Weights of a small GPT-style language model, trained from scratch on English Wikipedia.
Architecture: rotary positions, no biases in attention or MLP.
Each number is 500 + 40 x the weight over the matrix's rms, rounded and kept within 0 to 999. Layers, rows and columns count from 0. Numbers have three digits each.

# layer 5 attention query, 64x64, rms 0.185, rows 0-63, columns 0-63
462540534477538414485522425544542520543524474482474452488518490458430491510525557583500528465464554418584491500519470564572501559483455503441541516531559497558484515438489468527536507547544478
523485491518496552500517489498477419488469489556516470386540536532491426511468484477548491478549508529501550489479529477466480472524471552482519533519483492497512496517474466480480532553534535
488456473507503537518480585508449417436497512482491528491498522563546439500516488453518469540554460548471480524457518535467487456546450471541433537512480483421607488575560469460476557504546488
505486500440495446452541542481458525421514551460483496556485465486557547499555468525425493529439471419451496525483493521534523474547568456543501476514494497558496522540506559443467471494428484
566481494533512632582534562448425425450478656579557481558460514528503428436544491514556605492587471463350468529472518500510505476499490530524535478507490433382385450535519523478483514522469601
518421573489496485475481470468471434471547495490462533533459417509510569551509446532484498460514501484532441434539463463604502420520534570507540430491454594553522528517475544503527529571455467
496532471438447588528416563495451477525522509450472342443419479557594460516477477504416478473488517529462426518432505481448488456510513491588504560506497566482526520590530523453506592426536557
537412513490504542455498539520475467530542458535461476508566506483380496518490469456547523437509485566535510548506485505523533513502506476445477468489457532517578418420502532501581433534520495
466579561554505461514528464534578492551471461498513478503468497426423564476568535511461461522461466506514497459515449554485501547512475511569489518448554490496518600484475463569521574474499505
489578491512532589506461523513487553517443517515579496471494483513483445520513514527439410537514536449488553553526485539439508581491499468554455549515576483478453541582496517504536457435528509
518407439500456421566533492436496429526538503561403512547504488481497498455468496497526560480516509513475494484515538476545457476553480564427514454534460530567545446483510415436460541509476532
540508483529480479385545380509542483452552472522456511552519465516431600557541495500472519474461489451526551442531526515573449488501504518475468476486530528598491521471486499543488492553488501
491493465491526500530505539469456536453433487474525463430514577451578459483487480522449510492594480571463483561520470510408458505456515567520451488464515458456430466446498464479466467414494500
538464471500483486540519488446507371550551503558467512530491515509511544489425478448550577415516557520505465524490490481519507454467520527468515502478466479466488523511548446456482499539517448
446524481491490535492485510522479577457524545447561502501511564485476517512515513550494431533508513485525483516497523493437485491471527515570426529482549464468486516526464511517506518470493495
512508474520474541576431509514504493504522457488430493444489554517557488472419497455514552496536526477522480538467550552536554478486490500503543492482488406438575506469562465483526527449570517
512467484496512497548513565489564456452533503468470503516505433494564436504516566500469551480492464504496512456486467486518497536526488528396571545536451510479562407485521575508500514501428531
496525610556535523513486409546494596481471530473530518452494463518459534515561532511476443485540480430464503501527468475456449511526546482476437487524496504536449534545430497489453478506462496
581509411468494492560514536401491454501502472568510477510501539553536469488488540481432459470587488544504504544477511440506477538499483538441482583529487546427504444534544555513511526413579542
581492491537471498566497479473493468516511496514491535520488481516496486485456457475535641401568508530468490460495458467526506537512485561465544507512523476492507548498540457491494524485511532
562463482479432539511541522500511484507575474435552532519487505455442457459516578455475490512491478530557546540474485510470535533489487530484530568470406482458447434494513487478497568510517482
552577633535503507536451471527522442537424524462574511437479487496497468453542518429485508503520539492424451561507513476544592556516537400520494525554529457460427593618444497482510561465563443
517513504490567507405493445406440408464497486554511527495519505551457507559533416539465399514441490503482534445524486505457547503533521531577409550459519549533478462499524535528464439502495470
551456514466527505568516477570517563553424464457504499486429572560436583535418501485505544440548511520503524507535421501526498442496440495438509546459498475463443480482536461430458495565554508
468538577484550425485540508422449515477474479475606548449514465494408420537471465548428458544499521431596567544511496463539502472520457422507423455500526586500442508507517552563499423475434511
490564450519434518592520485499507635424455554487624478437454521465547480559535551581438445501552459440500543492516453427468523509420475505543481450493522473510441455542488541574495465454500566
533495444491538454529515489525515467550440507510525516492523503500431398463566509466558553501403462550575515488506455562552572484433514495525505462499500521458524418467516426495512502543509528
555479484460447456548581610441427495506472534583525468484446476497550393445428520515431506472557479507417541506574461579535568529536487433538544526591619578500490415516541448452493523518589513
494569554489485539510424496564518515537431548418501544554459518448481572438543535530475450550528490480546463633467462503490596480561558397603516473453487503443456563554499411608480468548518595
391558432478467467554442514461494513491572552430492424522428517408531473458384475577471572515543514456534466501413488462415519457536557561618537430444533457481482542519575485560408524560445518
571534435509525503479499516487524500427560500523484485523512541488440478485519473491519476539530471443454451537521533483438451478477499403450567476555555423430481464502525482608470396614350491
442464420418554404545534527470596441586526506462536509507448455463527419432491522543494496612404505557508411470467476516453473470504541531519537390443460490528520534425492530511521584466491472
451510490506458481450486481456546510457490547509534494521541429448455544488519518533493513507506542437388451532521491425508505553493539537478474439542458542557514522482547551537499494529472505
540512489549510503518517411512564515500443476506510490524496511521486457491516448442467523472488523513548490483475525532538469466487498504499462554461494554429481558495519424503499561537582532
512473545496460518472515522496559522491518455480493579485530474459501532500504464514464451447454500502455496452581546440475521549495495472493485465536488533543528485453488537519515409482516448
495527467481503490481539438548541541531443546535503565574425521541492492437460524459445466467484422523512506439502458546548467497472465516534525524484444563495515492530518490478494510475552508
487549522474530480439520503534529541468442544531504535572539494520481557502485474508465450485474460447495523501555479465497545483464521457517482468498497504520497510515537513550495461501463546
525514407504482494525544449544524512470408533504482510535461506557554475490499537455465454495475456526515545468483434554533446503488485492561529497481500526504513503516533492488504523537544517
494500525524531500438474470515535509516489525493500525520552486515461563524460468523493445451488471474508532480536481474534496532485501505514492522532484529527535510530513507506482468505473547
512578414496455498561543500582524531524459543525489500540454520517505477477474527500435488539471458523519518501518473565480464490481514480557491516462492515487500520546519486493503525466519503
505554451496493484481538492471536554513417482475502506486490469481443482501565515529468480566457520522549501485501525588473504439509502531524439513428486528511508541488534533528487508469517502
531453524493475522516432557495475479493521488497501423406501490510537513440522489482466486553476561510466508515450503522490478507505469464482534502514480538500523495540495507503501510525544463
490505439477493477542482495516484583510499497477505508547482526536550451474508566564487521516525522479502468466471545507538458426458463510493484458499552465512520513547567461491518556498565523
510453512467501533471510519482475465504516519549435524491516528484505519506516527467539529459562524486518517524512535489500490431557514528454562536515505470493470479501524489499476512532485547
552508462449435503484505463584483542503512536509482520539473526464527519427533523494500479535492542501541478485429478524483506495499484495535534499486514545553537522501434503496526522473559418
496450459521447499506500535480542510515490500500486453431529492487509490464503483532493521505500542494480509502489556538519492475490496548490519487541515476455511515510513528518504463458574552
468495486459518555552507548481548479561509453526499520475500500512542489506396467462490549432515530513499508525537517483466451540482486477449549539555485535475479519533574478479490485480453534
490505476472434496497510491522491578591470493440482499510472526497429544465480485540490503520449449531439460519577492494510514519490509449449474523524497551499521527498409509434514475418517499
490523511526506460503533499514497512479518497483538527536488503489482483472565530524487469557427484520501481517459461508515493491539469485557496472478535492562481448528503482534518517485497488
471505542531446566558500421577475488522552530482505513531523504578469494504549487461522484492536497538542545498478469512558435433534478553473464543520565440493488533518513500438457508448536550
556503496507407479458481509559460522512517481469520503487521536552475519519580518511489485524516521459511476514497430543504476500481538488523460463496441501483530457452485513485478493449531490
453489465532495480499465445495538513467524488436465465455520480476496468494542522489476499531471505536489483482492517561465450478475542513494512485487515502458537503440471488507483459461537482
491491488510549479475525535531541530463488544472431461489462487556502470473483503493480466538471503530523556500492539518536463486477481527515525521465483505486475485529513548470483501508495522
589472529512496418456510491472527446472441499481502534478479488495486426545538538489538456488451549453572588520502498515496507495567426505544492526479453533546539456504490478536481535490517540
482437509522495590515431447536419489446580431542519497448486547518423570501449492496492403550497398534536456484488459497503519505540534408446529536529534463497527489479517442532470475571457527
491447481545480529506475465487508509546463479445529460480494495485502418538562537517505594503483544519514537546444480440504529438542515537472543489518494476409505547473520460509501528569495563
497427521519580490461536459537539462532490570479538536498508465428478477491537455502502515542446539520516502517501540507515502407533470604580435564396571474504579573504517483563508542502526511
433487527486480549435460452517579519457547485448500525519571513581483573504510466514528538579478473536522548515454522477414505480506485495470504570542533423527492544516438520520481452478460502
428423457470489493471455501430538533520481416423603527472508535475603494482458555489488446497440522502517494476516491510511532548498446483508548455547465523504501478498476513450550565373536428
545606495526394507519465424533440442518455522531495412550513547507466500442536453542542471479528474475542446481529401500501489498512508489529470518504519547511447534529516484530424561508507538
522523609522488622411528487551510475559580556497522516511527529488469557464533531491471501519555436516462535512528514548532528551420504507476460495569466559544465526511492550497546517493486484
458444531515524445529492513455496498516505463482485578544554476437475476474430475535421509559496539486562515532525515487447517520488482451556488523464456549521468487516467526536518524506535492
493474504484481511436548564529504515532513523449509507511494503467527499485565544502503441487513502439544460534542515571469544496503590575470485479516482518584480476457539505539604510429459492
488579543545458491478451426489458497470539452439534545507515473563534520551445485520469543461551457534462449449475446518496436541594447512485528564548524501483567456484466452436487491418482480